config.yaml
activation: "squared_relu"
norm_eps: 1e-05
seq_len: 512
train_tokens: 456500000
dataset: "wikipedia_en"
Each number is 128 + 32 x the weight over its row's rms, rounded and kept within 0 to 255. Layers, rows and columns count from 0. The size above them is the row's rms in percent of the matrix's.

# layer 5 MLP down (transposed), 1152x384, rms 0.0345, rows 1117-1143, columns 128-255
size [104 100 107  98 102 107  99  94 105 102 101 105 103  98  93  91 107  95  91 104 102 105 100  96  99  96 104]
[[145  79  89 182 123 142 138 137 106 179 109 133 143 168 190 109 127 162 143 112 193 144 154  83  89 206 137 120 100 152 136 157 169 101  85  92 184 170 166 106 118 121 149 184 149 148 129 131 124 115  91 136  88 154 111 137 147  81  85 136 153 111 147 201 155 139  84 111 144 118 138 160 203 139  83 113 109 159 116 142 144 137 132 166 111  70  71 153 128 111 133 108 115 173 114  71 121 137 118 139 153 148 121  85 134 105 175 161 124 132 158  96 151  58 149  99  99 153 129  77 125 107 179 119  93 111 127  94]
 [111 186  86 122 157 123  79 154 125 122 167 166 122  78  66 198 158  45 148 115 103 155 158 122  77 138 124  93 161 104  55 107 146 127 152 171 132 105 111 135 130 138 133 116 138 167 163 125 170  64 153 115 142 160  86 102  96 121 115 104 179 129  52 142 153 128 103 111 172 121 165 140 124  97 134 132 150  87  99 135 153 154 200 165  98 105 155 135  82 124  88 162 106 116 129 131 105 173 111 107  54 102 142  96 137  95 104 104 123 134  83 128 138 114 195 121 144 178 143  39 136  94 104  98 124 129 116 122]
 [148 148 165 169 116 133 171 101 206 170  77 143  81 144 102 110 130  39 156  81 134 101 161 152 103 106  80 142 154 181 125 102 125 134  86  92 129 150 157  88 118 162 131 174 212 106 120 119  91 158 102 123 122 122 147 169 100 105  99 130 100 171 126 101  80 111 111 159 130 140 138 110 137 156 110 178 120 118 134 126 116 162  87  52  89 163 184 121  89 129 132 134 100 126 138 153 181 123 130  85 107 152 126 166 100 108 109 109 180 112 139 141 104 142  88 146  70 108 135 114  91 121 145 168 112 158  99 135]
 [106 152 125 139 144 164 113  64  75 181 118  97 148 160  93  96 135  91  91 111 183 148 116  42 122 135  97  85 144  88  91 154 105 113  95 112  79 106  93  93 129 150 180 103  39 131 128 136  75 100 144  80 135  74 217 181  75 107 120 118 109 124 104  84 117 107 140 142 174 140 120 138 113 158 157  75 126  40 120  99 143  84 151  89 125 121 114 139 147 104 171 135 115 111 147  32  97 182 167 171 137 146 148  64 113 147 131 178 114 208 105 124 107 177 129 158 108 164 115  94  75 151 174 110 103 125 121 117]
 [ 63 118  59 162 102  79 112 161 124 144  79 190 112 115 103 151 141 152 161 183 162  77 159 119 111 156 159  72 144 150 139 138 114  77 104 101 133 124 147  64 114 105 143 102 140 230 107 172  76 171 126 105 100  76 171 140 118 143 141  87 121 188  80 100 141 147 125 150 129 134 148 142 133 151 156 145  60 119 129 110 168  87 118 134 102 136 116 168 159 121 186 108 111 108 109  98  98 130 161 127 162 104 111 121 102  93 162 142 133 102 117 187  89 155 118 110 169  82 130  80 132 143 175 103 105 170 125  80]
 [140 135 141 173 121 107 172 106  93 151 150 114 187 155 120 161 162  91 102 128  97 153 157  77 181 101 134  63 108 141 155 123 120  90 116  91 113 144 131 145 132 157 103  77 128 108 172 123 176 123 142 144 144 183 159 111 142 174 132 180  40 145 149  96 104 161 133 153 112 170 110 122 165 156  60 164  97 132 205  86  79  92  79 176  93 161 131 102 123 120 160  77 168 147 139 176 139 136 117  74 149  87  94 117 156 159 153 135 211  99 117 113 136  98 125  72 123 125 145 106  99 142 149 129 111 100  69 201]
 [ 93 171  74 139  45 100  79  78 152 125 169 128 153 128  98 137 106 133  96 217 150 115 120 165  87 134  99 134  85 115 160 117 115 145 135  90 100  88 111 119 103 116 164  72 114  53 161 179  78 140 136 106 131 149 103 150 130  80 115 111 131 136 138 122 128 113 156  84 137 150 103 120 100  97 107 107  86 150 134 100 120  88 111 134 153  91 189 143  82  98 112 123 150 107 116  91 134 150  80 138 111  64 126 119 155 125  79 169 102  66 145 157 132  96  95 139 112 159 170 159 124  50 157 147 135 124 178 180]
 [134  88 124 108 170  86 186 117 124 123 113 131 118  93 133  95 120  98 101 112 189 122 120 113 137 101 147 152 108 160 130 142 152 162 147 137 148  67 147 114 167 182 107 166 111 126  90 128 138 131  80 159  76 109 110  94 180 153 159 114 169 168 110 108 142 148 136 158 155 213  79 129 176 127 147 152 127 162  85  89 110 112 124 151 158  42 129 165  85 134 138 186  93 155 109 146 119 180 146 174 140 120  90 103 111  96 137 163  84 119 107  97 127 139 140 108 172 151  97  77 138 133  70 119 183 144 120 113]
 [108 131  87 108 100 127 105 156 107 178 173 193 161 111 138 128 114 128 133 131 109 109 173 168  78 120 122 136 172 138  57 166 127 132 171 160 106 171 153  85 108 133 153 127 153 153  99 168 106 147 175 197 107 111 142  87 168 107 194 160  85 133 174 112 135 125  73 166 143 132 167 160 132 128 109 135  93 156  91 105 141 122 154 187 127  94 124 141 181 160  96 132 162 202 130  50 136  93 176 190 141 104 137  86 112 165 148  88  61 147 167 149  77  60 151  72 117 156  94 112 155 156 127 125 108 135 113 103]
 [133 142 141 116  92 144 145 173 143 196 132 113 138  94 192 116 125 122 101 126  84 109 153 117 140 121 111 118 178 124 104 163 147 194 107 150 172 107 213 194 114 171 135  65 155 104 161 150 148  97 110 118  51  99 144 191 138 124  93 112 124 126 133 125  75 187 135 161 111 101 112 114 181 225 127 110 113  87 122 128 124 151 161 111  99 112 111 151 130  83  55 109 106 100 110 193 154 107 138  57 135 144  97 142  71 159 112 104 117 156 100 115 163 163 128 182 116 148 156 156  98 178  97  92  94 115 167 116]
 [171 140 120 166 209 143  96 166 171 107 125 129 106 113 135  74 155 131 147 126  81 133 107 154 130  81 149 134 141  91  91 127  84 146 150 126 143  69  48  93  69 168  80  97 164 137 128 145 116 107 167 106 132 128 125 123 105  92 118 114 160 156 103  89 138  76 140 146 159 114  85 110 141 134  88  98 105 145 118 148 129 190 105  68 119 115 162 178 138 159  81 194 156 154 139 135 113  94 122 134 160 149 148 153  45 107 122 180 140  70 124 109  91 126  78  85  75 172 121 207 173 160 153  99  28 134 124 127]
 [145  77 169 144 126 117 127 151  76 141  54 150 139  90 133  93 129 148 164 133 151 129 185 181 153 137  75 123 101 136  85 102 158 106  97  99 137  77 170 119 122 171 135  95 129 115 171  79 131 112 170  85 158 141 148 101 116 110 144 121 153 104  97  14  77  89  99 109 141  90 105  90 119 102 107 156  96  79 117 186  87 175 104  81  92 133 168 104 101 111 168 134 192 108 156 132 114 122 102 121  87 142 205 115 106 141  63 161 116 160 212  91 103 160 134 118 127  97 122 129 161  77 144 111  85  65 100 141]
 [ 55  78 135  72 128 169  99 140  89 129 175 166 165 119 122 153 184 129 108 107  96 135 182 109  97 132  85 119 114 176 135 132 107  83  70 128 183 139 145  88 132 155 146  88 105 114 133 133 128 105 133  75 138  92 128  93 106 170  96 150 147 137 123  94  94 128 158 124 119 142 161 126 147 138 116 120  75 123  75 110 169 179 103 187 103 145 140 123 145  89 162 186 146 167 172  67 141 127 122 155 141 139 116  58  98 130 127 141 175  86 126  91 161  96 101 109 105 145 114 127 178 135 142 148 142 106 104 115]
 [116 139 160  57 145 142 132  50 128  89 154 156 117  92 159 100  94  77 160 160 101 163 125 137 150 129 123 140  83  63 125 138 136 174 119 148 106 111 128  96 151 100 125  90 122 135 151 165 140  83 165 167 157 144 115 128 128 133 104  70 156 113 100 131 124  96 209 168 101 103 112 124 124  70  68 163 157  93 192  90 116 190 151 144  93 190  83  91 109 139 122 133 121 143 175 141 134 122 161 147 186 178 153 118 108 153 135 147  98 108 105 115 108 133 125 105 105 156 166 172 192 115 111 117 113 205 133 148]
 [112 124 117 149 136 186 134 161 120 122 179 135 159 163  74 183 153 127 181 129 128 165 149 104 103 162 159 124  89 127 188 157 116 135 164 119 136 147  98  86 174  60  90  97 165 138 137  79 107  34 159 133 157 186 193  90  82 141 112  91 165 149 129 111 156 135  91  99 161 149 121  95 163 129 107 152 102 178 161  77 122 154 146 161 147 200  88 132 132  90 105 124  87 142 120  32 148 152 169 135  44 130 174 142 157 107  92  94 135 104 102 171 112 138 141 145  91 180 118 116  82 135 144 123 104  63  45 150]
 [142  98  71 179 131 151 145 168 130 132  94 157 172 150 141  92 154 103 128 133  78 104  55 206 154 146 154 121 165 138  89  98 174  85  70 135  83 140 126 154 139 170 109 121  99 203 108 178  87 104  90  66 100  98  92 136  88 103 194 178 146  76 108 106 147 156 122 150 123  82 100  77 141 120 134 186 130  92  96 169 126 122 106 157 118 165 112 173 124  82 122 101 157 111 143  32 107 175 160 126 132 136 120 125 107 131  58 191 216 186  79  83 149 128 147  98 183 150 121 124 116 192 144 111 103 153  97 104]
 [156 131 151 138  62 102 146 159 126 129 139 114  99 130 190 128  87 122  84 143 126  86  99 117 120 178  82  97 155 153 105 126  88 149 149 127  72 106 115 114 130 101 126 151 141 117 141 111 167 152 126 136 162  83 124 155 114 139  92 101 145 134 132 107 102 155 116 187 147 106 146 141 154 134 107 126 119 151 139  96 114 216 121 116 145 117 104  59 123 147 117 204 108 104 168 169 142 136 138 110 130 177 113 115 112 118 140 101 169  52 109 148  53 163 137 157  91  73 151  98 168 108  96 127 127 110 133 137]
 [ 67 130  98 137 172 137  92 141 116 139 138  79 127 140 159  99 133  90 130 130 148 141 132 107 188  86 129 122 147 151 149 121 110 124 138 128 198 202 104 165 186 121  85 127 132 127 132 132 206 169 132  70 107 103 126 159 115 155 130 117 122 190 107 137 160 129  80  59 166  96 139 155 128 192 159 169 133 143  62 174  97  79 124 174 130  68 159 113  96 156  89 135 166 146 162 165 131 118 133 172  93 142 183  81 169 141  83 111 113 133  90  43 170  97 141  60 153 166 146 143  97 123  90  90 121 117 154 129]
 [132 129 118 114  87 119 142 119  82 145  59 159 133 110 143 121 109 130 127 179 170 111 167  99 115 166 187 151 150  99 119 184  54 137 149 156 103 170 171 123 131 118 130 109  99  76 115 137  88 109 187 107  87 119 149 134 157  77 139 135 102 131 158  99 137  57 112 115 131 118  99 112 145 107 131 171 149 105 123  72 139 124 142 191 116 142 159 146  97  83 129 117 171 126 131  90 112  82 134 102 122 160  91 159 154 147 111 148 165 135 126  99 111 140 111 163 169 159  93 148 135 184 151 124 172 115 155 123]
 [159 125 148 196 101 126  80  76 186 160 169 138 115 133 124 143 131 117 174 137 133 151 115 187 154  89  60  91  62 183 117 163 190 103 162 132 164 112 177  87 109 129 142 131 154 190 156 130 154 117 114 161 128 108 162  76 182 172  70  85 161  88 120 102 128 145 155 180  60 126  95 155  74 108 155  94  71 143 104 170  81  81 107 121 116  92 116 137 119 160 144 142  83 162 177 130 111 122 172 163  30 185 185 106 187  55  95 144  73 105 116 121 115 132  70 150 119  97 137 124 161 105 169  50 108 150 163 133]
 [113 175  94 117 178  71 132  98 225 133 171 122 120 143  95 135 131 109  99 126 134 140 184 134 170 114 180 116 140 124 130 181 114 132  97 137  71 150 145 116 113 147 168 155 133  67 157 107 107 112  96 110 129 136 152 152 175  95 129 117  93 162 102 142 176 117 143 139  84 121  72 113 123  88  60 176 121  95 150 127 171 128 123 174 154 127 106 173 125 125 109 114 161 135  85 171 155  92  93 176 150  58 103 168 119 140 142 142 139 110  87 149 101  85 139 167 113  46 126  99 164 129  82 160 187 159 151 216]
 [146 103 133  91 107  46 121 104 174 119 100 116 115 112 142 145 114 108 160 152  98 156  93  94 172 143 149 101 115 178  92 138  98 153 132 147 173 159 148 115 147  86 162 132 136 133  90 145 128 144 115 141 104 128 130 128 168 137 213 143 130 111 101 158 132 158 125 109 138 138 125 107 155 197 105 130 104 171 104 179 165 160 128  98  98  89  87 113 118 132  76 143 108 173 207  56 181 129 124 171 176 127 118  63 133 123 135 133 212 181 163 186 151  99 117  84 163  80 116 102 134 130 107 128 164  72 112 124]
 [153 151  89 106  91 141 117  71 129 166  91  73 129 129  94 125 150 112 143  89  94 114 106 102  95 156 171 173 153 129 145 159 128 151  93 137 134 202 135 159 126 100 142  70 131 135 123  65 102 174 157  75  89 156  61  99 139 140 166  88  83 140 105  82  61 132 138 144 118 129 124 121 103 178  74 174 152 135 148 125  88 150 136 167  68 129 110 168 146 111 154 119  79  79 153 113 161 111  97 124 154 137  63 151 119 111 124 157 119  74 157 158 120  98 114 156 164 182 105 164 111 104 168 113  73 138 142  93]
 [142 164 102  81 167 100 117 121 139 136 177 114 201  85 166  83 135 142 134  76 133 147 183 104 164 162 142 136 143 209 170 128 116 151 183 114 140 127  49 141  85 161 114 149 124  79 139 141 112 140 104 111 122 109 168  96  93 108 151 110  90  93 141 150 128 165 117 133 180  93 136 119 105 147 126 153 129  99 159 133  45 106 161 115 143 111 112 159  95  81  97 208 152 124 177  88  55 105 156 151  90 163 112  97 128 190 122 157  91 110 108 145 173 120 121 121 172 113 152 146 179 142 166 130 173  71 133  43]
 [ 63  60 117 100 133 116 210 119  99 173 138 117 184 133 154 170 117 176 118 141 149 115 141 141 148 163 155 162 137 145 136 103  81 135 120 120 148 133  85 129 103 205 128 108 128 164  89 155 114 156 122 151 100 108 183 102  73 154 111 116 109 109  82 131 126 128 117  90 118 165 184 159 132 186 122 131  90 131 122 171  49  89 181 114 218 121 106 139 122  77  90 131 153 149 138  55 106 149 174 132 149 140 146  57 118 150 161 185 114  95 142 120 185 123 165 131 138 128 117 144  84 117 175  88 144 144 103  57]
 [111  93 103 149 111 105 186 130 132 112  81 146 152 173 132 107  77 175 123 163 137 126 118 102 169  36 209 124  93 138 127 141 104 107  91 147 143 123 162 144 122 146 170 149 156 183 109 137 168 207 131 188 140  87 166 135 135 170 117 103  57 110 109 177 160  54 117 162 119  97 161 118 134  86 107  78 101 162  83  88 143 125  91 121 148 141 148 213 125 106 163 106 101 142 112  64 104 160 179 117 123  88 156 104  78 167 145 133 111  96 148 144 125  97 123 155 140  81 114 132  79 187 112 126 145 137 140 151]
 [176  98 127  99 106  93 139 111 133 138 110 147 174  85 162 149  97 135  80 102 131  97 153 158 131  95 139 149 168 149 114 102  64 178 127 220  83 182 158 138 120 124 104 192 144 159 190 154 226 128 186 108 137  89 105 197  87 167 108  95 108  77 104  89  94 149 137 181 154 201 123 135 204 170  78 162 137 130 144 102  99 120  86 117  85 112  97 142 146  89 147 133  76 128 152 131 119 104 157 111 175 116 126 117 171 129 107 143 111 107 141 208 161 129 122 154 107 113 167 125 135 186 105 108 108 177 140 131]]
# layer 5 MLP up, 1152x384, rms 0.0398, rows 1118-1144, columns 128-255
size [100 107  97 102 106  98  98 106 102 105 106 103 100  90  88 104  95  91 100 100 106  98  98  98 100 104 101]
[[143 116 118 173 102 141  98 116 172 155 177 144 145  78 188 179  91 147 145 146 166 124 183  91 156 105 102 103 129 146 108 146 102 173 169 112 115 125 137 105 169 165 129  93 138  79 145  81 153 143 126  85 108  60 133 133 149 173 123 119 132 128 160  86 172 122  93 136 145 105 175 131 124 132 115  95 162 133 161 165 128 144 135 103 101 146 137 112 120 134 100 243 159 119 123  95 139 128 100  86 103 118  97 138 128 146  67 105  99 189  97 200  77 130 147 129 107 116 119  96 151 115 121 157  94 184 132  66]
 [ 95 118 129 103 155 146 174 103  78 119 109 118 126 152  88  82 166 146  60  76 164 122 170  77 139  74  69 104 120 155 162 111 138 164 151  84 155  99 138 122 121 154  92 200  74 124 134 143  85 149 130 185 142 101 223 124 171 142  97 175 176 127 129  82  91 124 130 113 153 165 140 148 108 123 108 124 142 129 142 128 126 150 141 108 123 172 123  98 189 135 113 161 117  99 118 161 117 144 157  90 148 182 130  94 151 102  85 155 123 128 133 133  92 118 172 123 138 102 145 143 125 123 156 213  88 126 112 124]
 [159 134 162 175 100  95 157 152 122  67 190  91 118 185 112 161 113  91 106  64 152 136 111 171 171 135 109 139 153 103 128 133 127 154 116 108 119 141  99  98 126 107 177  78 116 183 161 103  74 117 115  52 116 124 176 173 135 115 131 140 152 111 126  99 126 108 130 148 121 196 126 157  76 105  96 124 169 208 142 100 175  91  95 105 132 116 120 125 175 149 143 134 169 149 104 101 157 150 169 116 137 110 116  87 117 143 164 141 184 175 154 147 110 136 152 160  64 111 111 121 173 131 175  89 161 141  80 100]
 [147 161 108  92 137  79 114 187 113 103 117 194  58 205 146  89 120 123 136  91 126 126 149 122 148 159 150 163 173 138 147 132 108  90 158 145 161 171  98 107  62  58 174 135 159  74 166 157 108 145 142 122 119 127 202 138 120 139 119  90 211 103 149 121 126 132  40  75 132 193  88 144 136  88  93 156  81 168  95 107 199 100 108 161  82 180 137 146 123 147 142 142 147 149 110 165 165 131 181  87 141 118 165 173 149 149 142 122 160  87 129 132  89 137 158 138 141 150 100 148 169 140 125 110 144 120 130 141]
 [138 115  83  96  28 121 129  95 163 105 108  99 123 105 152 141 132 176 130 159 115  42 147 156  77 159 121 154  68 117 139 173 161 114 103 104 110 199 181 143  94 165  46 149 117 152 146 109 147 112  46 133 153 122 127  83 128 178 118 120 124 104 112 117 158 151  74 144 141 189 129 173 112  72  94  92 125  95 169  91 143 124 130 172 115 199 112 121  76 133 100 143 119 160 116 152 133 162 118 139 121 126 117  81  56 150 130 160 135  87  97 161 108 123 130 100 178  87 107 105  92 101 130 163 109 126 139  83]
 [149 174 103 194  87 147 160  89 157  94 103 149 134 140 125 162  98  87 116  74 141  98 143 118 194  92 143 164 158 103 156 122 201 152 169 116  29 140 177 132 162 125 116 119  83 123 149 110 138 153 116  74 143 102 169 162 142  72 141 132 127 124  93 132 197  96 139 110 113 140 105  52 114 128 124 115 164  63  67 136 122 106 145 153 114 117 108 145 120 159 139 179 144 151  74 133 134  84  96 171  97 122  92 109 135 163 133 124  93 147 104 185 125 102  85  90  82 100 107 174 103  76  87  92 121 155 109  50]
 [188 157  87 108 108 193 121 180 147 100 189  85 101 129 160 183 136 139  92  64 132 109  80 123 157 148  58 145 168 171 132 152 113 116 120 182  94 122  78 161 163 122 137 184 101 110  96  70 154  58 128 144 123 130 121 159 136 158 145 167  96 127 152 145  55  85 110  95 140  66 110 143 102  70 160  57  61 118 146 124 109 115 112 170 127 145 133  81 194 125 136 105 163  89 140 114 177 139 149 175 128 161 194 143 186 129  92 113 171 101  53 140 100 108 172 186  97 127 118 114  88  53 123 158  78 148 124 129]
 [126  49  99 118 132 138 125  88 142 109 180 197  96  99 105 108 125 140 197 140 134 117 110  98 146 161  41  94 108 111 139 149 144 104 182  71 166 173  97 103  59 163  19 124  85 121 103 107 137  76 124  73 166 107 151 134 153 133 153 116 103 132 111 160 140 151 142 108 108 155 124 216 111 110 104 108 118 117 124 131 160 155 141 107 193 188 122 126 100 153 148 155 124 134 110 154 167 165 144 154 119  78 139  96 129 115 122 155 122 101  68 113 131 150 119  88 187 113 119 109 149  43 106 147  58 125  70  83]
 [104  77  69 145 130 111 103 125 157  71 101 133  76 120 150 150 122 153  92 153 165 185 112 112 131 136 164 155 143 143 138  70  94 144 103 112 116 124 158 163  69 198 111 153  80 130 151 116 124  86 143  98  92 106  94 115 117 173 181 127 122 129 156 147 111 126 126  74 149 151 136 170 105 142 120  95 123 141 215 111 172 156 153 121  81 185 132 136  81  76 140 131  87 136 124 146 136 127 129 129  92 130 124  86 139 146 138 132 145 151 165 151 116 150 166 173 148 173 152 136 132 147 103 122 114 134 134 108]
 [143 104 136 153 146  81 108  96 209 105 145 118 100 138 144 133 117 147 141  93 129 189  97 120 116  91 148  89 143 149 147 156 156 117 136 103 118 150  95 162  89 101 174 131 152  67 121 143  60  62  90 117 152  95 210 113 169 147 121 176 127 104  33 122 176 102 108 142  98  82 148 149 124 138 137  98 159 126 184 136 144 146 165 154 171 141 182  75 168 134 111 121 103  97 115 113 182 100  99 109 112 118 101 123 140 125 153 123 189 102  68 172 165  91 148 124 152 142  57 101 159 105  66 194  78 138 102 118]
 [141 146  92 101 140 171 170  86  92 107  84 133 132 118 103 121 182 128 180 124 120  85 215 122  77 102 155 180  95  73 106 119 120 127 113 107 150 115 108 117 148 116  85 173 121 176 101  92  87  92 120 164 129 111 183  85  69 146 184 167 108 140 146  73  87 120 105 118  81 134 143 146  87  86  89  93  96 155 176 152 188  98 100 113 179 113 156 208 147 151  89  89 136  90 127 147 157 156 198 170  92 178 116 123  72 139 116 141 138 157  78 168 124  74 190 144  59 115 115 133  95 165 125 166 134 149 117 134]
 [185 154 135 156  93 124 138  47 113 130 171  97 161 147 129 113 158 131 126 133  93 129 112 188 106 145 101  94 116 147 178  70 121 157 151  95  87 122 162 146 175 111 139  80 132 137 121 125 131 123 132  68  73  81 208 126 125  54 105 134 144 139 110  90  84  85  91  93 161 125  65  90 142 167 170 122 107 145 150  89 122 169 132  83 115 137 108 124 144 156 124  99 112 179 156 144 166 134 198 150 113  99 138 108  62 139 133 154 116 150 165 116  78 121 141 135 154  96 124  69  96  96 141 105 114 124 101 152]
 [154 123 134 115 124  91 133  58 153 105 130  94 116 161 173 145 147 133 148 129 148 107 155 179 120 118  97 113 126  72 136 161 121  81 165 121 132 110 145  80 175 100 132 135 152 160 152 179 166 136 126 104 170 151 110 145 148  73  96 127 160 138 144  71 130 130 132 153 112 104 129 109  48 144 129 102 177 115 104  97 128 109  85 104 101  84 146 157 133  98 122 153 139 114  97 188 123 131 155 152 208 192 170  77 159 142 120 186 145 206  79  79 133 127 113 123 144  85 140 128 136 114  81 192  93 190 114 121]
 [159 120  73 163 120  82 134 175  89 114 101 144 133 168 120 162 168 188 182  80 118 103 124 173  88 107 137 171  94  99 170  84 117 138 114 128 148  92 135 116 112 162  85 118  97 126 159 149  66 100 167 122 145 131 144 143 110 127 172 148  67 107 122  98 143 113 130 106 178 160 191 124 127 152 169 153 154 110  96 115 118 159  91 148 161 203 133 123 113  71 103 151  69 147 138 103 154 179 156 136 106  91  88 166  99 110 152 130 232  97 124  47 148 132 128 120 120 105 147 162 129  87 115 111 113 173 125 131]
 [170 193 142 146 130 101 139 104 163  89 122 157 109 161 136 103 171  99 138 109 101 122  52 138 167 127 124 195 142 107 159  70 146 138 110 136 108  94 100  72 111  91  70 124 171 146 137  93  91 141 172 144 178 145 169  55 102 170 166 197  95  84  82 111 116 147 136 183  88 165 179 136 140  22 162 149 110 124 100 149 122 138  94 118 142 109  52  74 154  95 107 179 162 141  97 158 127 163 123 121  97 179  98 123 128 163  68 193 155 197 109 131 141 142 165 111 145 147  98  84 141  99  79 131  65 138 124  64]
 [151 167 168 145  96 120 130 144 172 112  79 149 103 109 104 104 125 118 117  76 198 100 141 122 118 132 156 159 143  64 112 116 136 127 171  98  87 121 117  62 101 111 100  88 118 113 136 102 153 155 205  95 148 117 143 157 114  89  85 155 109  61 144 140  89  60 137 101 117 157  45 146 137  83 137  88  91 147 149 137 131 118 145 161 163 102 111 127 125 132 108 175  86 162 139 185 197 187 158 178 137 124 122 124 110 111 153 135 143 124 130 113 131  95 184 179  92 123 146 132  47  86 143 124  99 127 168 158]
 [133  94 116 127 109 128 131 163 120 138 103 128 157 101 171 138  97 135  88  84 127 193 121  78 122 114 138 183 125 140 173  85 120  96 184 115 153 132  74 117  89 119 107 147 109  68 160 144 126 128  81 103 101 177 151 115 152 116 142 186  85 138 148 120 117 156 145 171 129 168  86 119 103 178 108  99  89 144 146 142 154 107 122 194 150 174 114  99 103 119 160  98 165  91 152 112  83 132 143  87 165 121 112 173  98 161 140 117 124  91 108  92  89 166  97 222  99 100 148 117  89 109 143 115 161 157 140 167]
 [141 159  98 134 178 152 186 122 105 106 105 101 123 111 148 170 125  87 118 155 162 141  87 147  49 172 115 223 106  54 164  97 162 142 119 113 103  84 114  80  96 212  82 147 174 145 138 103 171 105 142 182 111 120 120  83 152 142 170 102 145 165 148 137 149 120 145  91 147 118 150 175 137 134 165  72 133 143 146 121 133 101  74 124 113 119 116  96  83 107 128 102 125 116 109 122 164 152 138 190  96  58 170 163 126 168 108 122 161 121 111 131 138  69 170 102  92  83 107 127 161 171 136 150 104 121 173 164]
 [167 123 150 131  86 106  69  86  86  82 139 124  54 126 160 180 149  86  99 136 159 188 112  91 143 160 154 152 186 174 152 137 216 117 140  96 161 133 178 111  91 127 162 170 129 152 158 141 119  98 104 145 129  84  98 167 103 210  59 145 169 150 130  98 144  97 101  89 107 139 110 114 149  79 139 143  74 145 141 160 160 146 151 116 136 147 129 142 144 112  96 172 125 120 161 143 107 126  99 124 114 102 170 117 125 203 130 124 109 139 137 125 126 140  95 122  97 140  96 143 122 111 102 109 138 157  95 138]
 [122  81  88 120 175 160 124 142 166 125 135 173 143 131 109  83 136  87 204 136 105 123 151 118 103 152 161  70  95  84 138 144 139  75 117 142 179 204 144  71  55 140 128 242 139 111 154 143 134 186 148  83 137  96 121 109 126 120 104 117 114 132 134 102 136 148 124 141 171 137 132 153  98 131 175  44 152 141 151  84 111 141  87 169  77 137  87 135 136 154 104 157 160 107 128 183 114 108 108 151 101 116  98 151 114  93 142 154 107  69 140 114 106 143 115 149 107 128 123 123 141 129  59 152 130 195 169 145]
 [151  93  98 114 141  67 146 104 105 127 141  52 111 187  94 120 125 179 137 116  93 157 126 149  51 159 153 152 130 118 152 112 115 154 160 132 111  79  43 144 155 114 139 154 136  93 154 123 124 112 170 142  63 145 102 112 140  79 110 176 153  92  87 135 105 158 145 122 121 171 126 112 119 184 160 159  95 137 145 102 125 194  81 156 146 163 125 148 175 159 136  79 123 106 170 114 137 148 130 141 134 112 112  71 197 112  79 147 178 133 100 106 118 132 100 160 138  59  68 137 105 118 116 173 143 102 188 145]
 [122 160 151 133 150 115  81 185 153 166 151  88 142 146  87 171 128 147 152 140  89 118 148 113 121 103 151 145 106  68 172 106  87 154 130 186 144  72 135 119 147 133 110 152 107 173 162 147 123  89 135  80  68 102 122 129 158 154 180 147 164  71 140 185 177  96 162 148 138 134 148 128 152  80 147  73 135 114 124 141 140 182 107 123  91 121 118 152 125 148 114  87  71  94  77 119 153 120 136 133 133 165 153 125 169 151  92 118 120  70 178 117  87 108 170 172 104 181 126 114 139 174 163 118  87 137  96 164]
 [147  70 104 116 105 139 154 165 111 144 157 141 117 139 131 125 139 138 182 151 197 131 181 133 128  83 135  90 150 153 190 104 117 146 176 142 116  76  58 122  84 195 144 114  99 142  90 106 157 124  61 119 152 102 122 140 124 112 169 155 111  68 121 151 106 148 119 137 126 110 178 141  76 164 174 188 100  94 125 145 109 168 146 148 157  87 111 109 124 131  49 175 129 100 164 182 113 142 194 164  90 154 117 110 153 196 132 149  77 122 114 153 111 121 147  79 113 139 109 119 197 130  94 127 104 178 110  91]
 [104  89 140 162  97 220 174 101 137 166 186 151  68  94  97 160 133 116 131 137 152 117 146  98 122 174 148 118 144 193 139 107 137 147 123 110  71  89 129  71 149 131 119 107  75 160 150 130  85 105  98  72 151  99 158 160 165 165 119 168 125  93 201 118 104 164 126 170 154  92 127 165 135 139 112 122 196 141 152 154 128 131 119 148 196 107  46 145 147 154  98 144 117 124 156 144 123 109 189 147 116 174 153 145  88 131 161 181 117 119  96 103 129 116 137 144 136 142 135  69 123 161 146  74  98 145 119  80]
 [115 125 128 185 167 137  61 134 158  95 148 113  71 125  48  86 134  88 125 123 149 161 176 131 144 144  84 158 101 102 122  68 128 101  89 180 123 170 123 102 107 134 130 122 120 179 154 169  82 125 110 144 137 111 171 148  95 131 160 190 157 121  99  64 109 176 154 177 135 128 111 117 120  98 128 107 136 171 130 164 142  72  46 150 105 220  84 132 173 153 117 113  81  79 169 182 180  81 185 107  95  98 115 151 137 183 150 105 169 152 185 104  65 122 132 186  81 148 118 146  96  94 117 132 121 144 121 102]
 [189 129 189 176 100 144 112 102 166 129 103 155 107 183 190 147  89  69 191 126 164 187  63 143 132 116 100 147 141  46 138 138 162 184 192 114 160  72  84 117 148  88 138 214 103 111 172 140 101 130 104 115 108 124 113 140 127 135 191 175 204 182 112  67 102 134 126 166 110  91 132 129 151 163 101 121 125 119  98  90 151 190 138 162 169 106 166 151 158 111  76 149 184 181 138 155 145  88 133 156 158 170 158 149 136 114 142 156  74  58  88 142 151 103 105 209 129 144 125 146  96 111 182 195  89 144 116 215]
 [142 107  88 118 125 114 180  77 170 155 141 125  88 115 121 116 133 112 167 129 123 129 137 142  93 142 146 103 125 133 121 140  97 138 136 150 132  89 159 113 180 184 160 131 175 194 138  86 125 158  91 122 146 151 173 164  90 164 127 114 157 138 118 127 169 144 102 166 125 159 111 150 148  72 137 164  71  92  97  84 115 113  85 165 163 145 186  64  96 168 161 142  85  91 100 167 155 101 136 172 103 119 135 126 133 170 138  92  95 125 104 143 124 134 140 109  92 100 100  61 132 117 191 158  65 135 138 115]]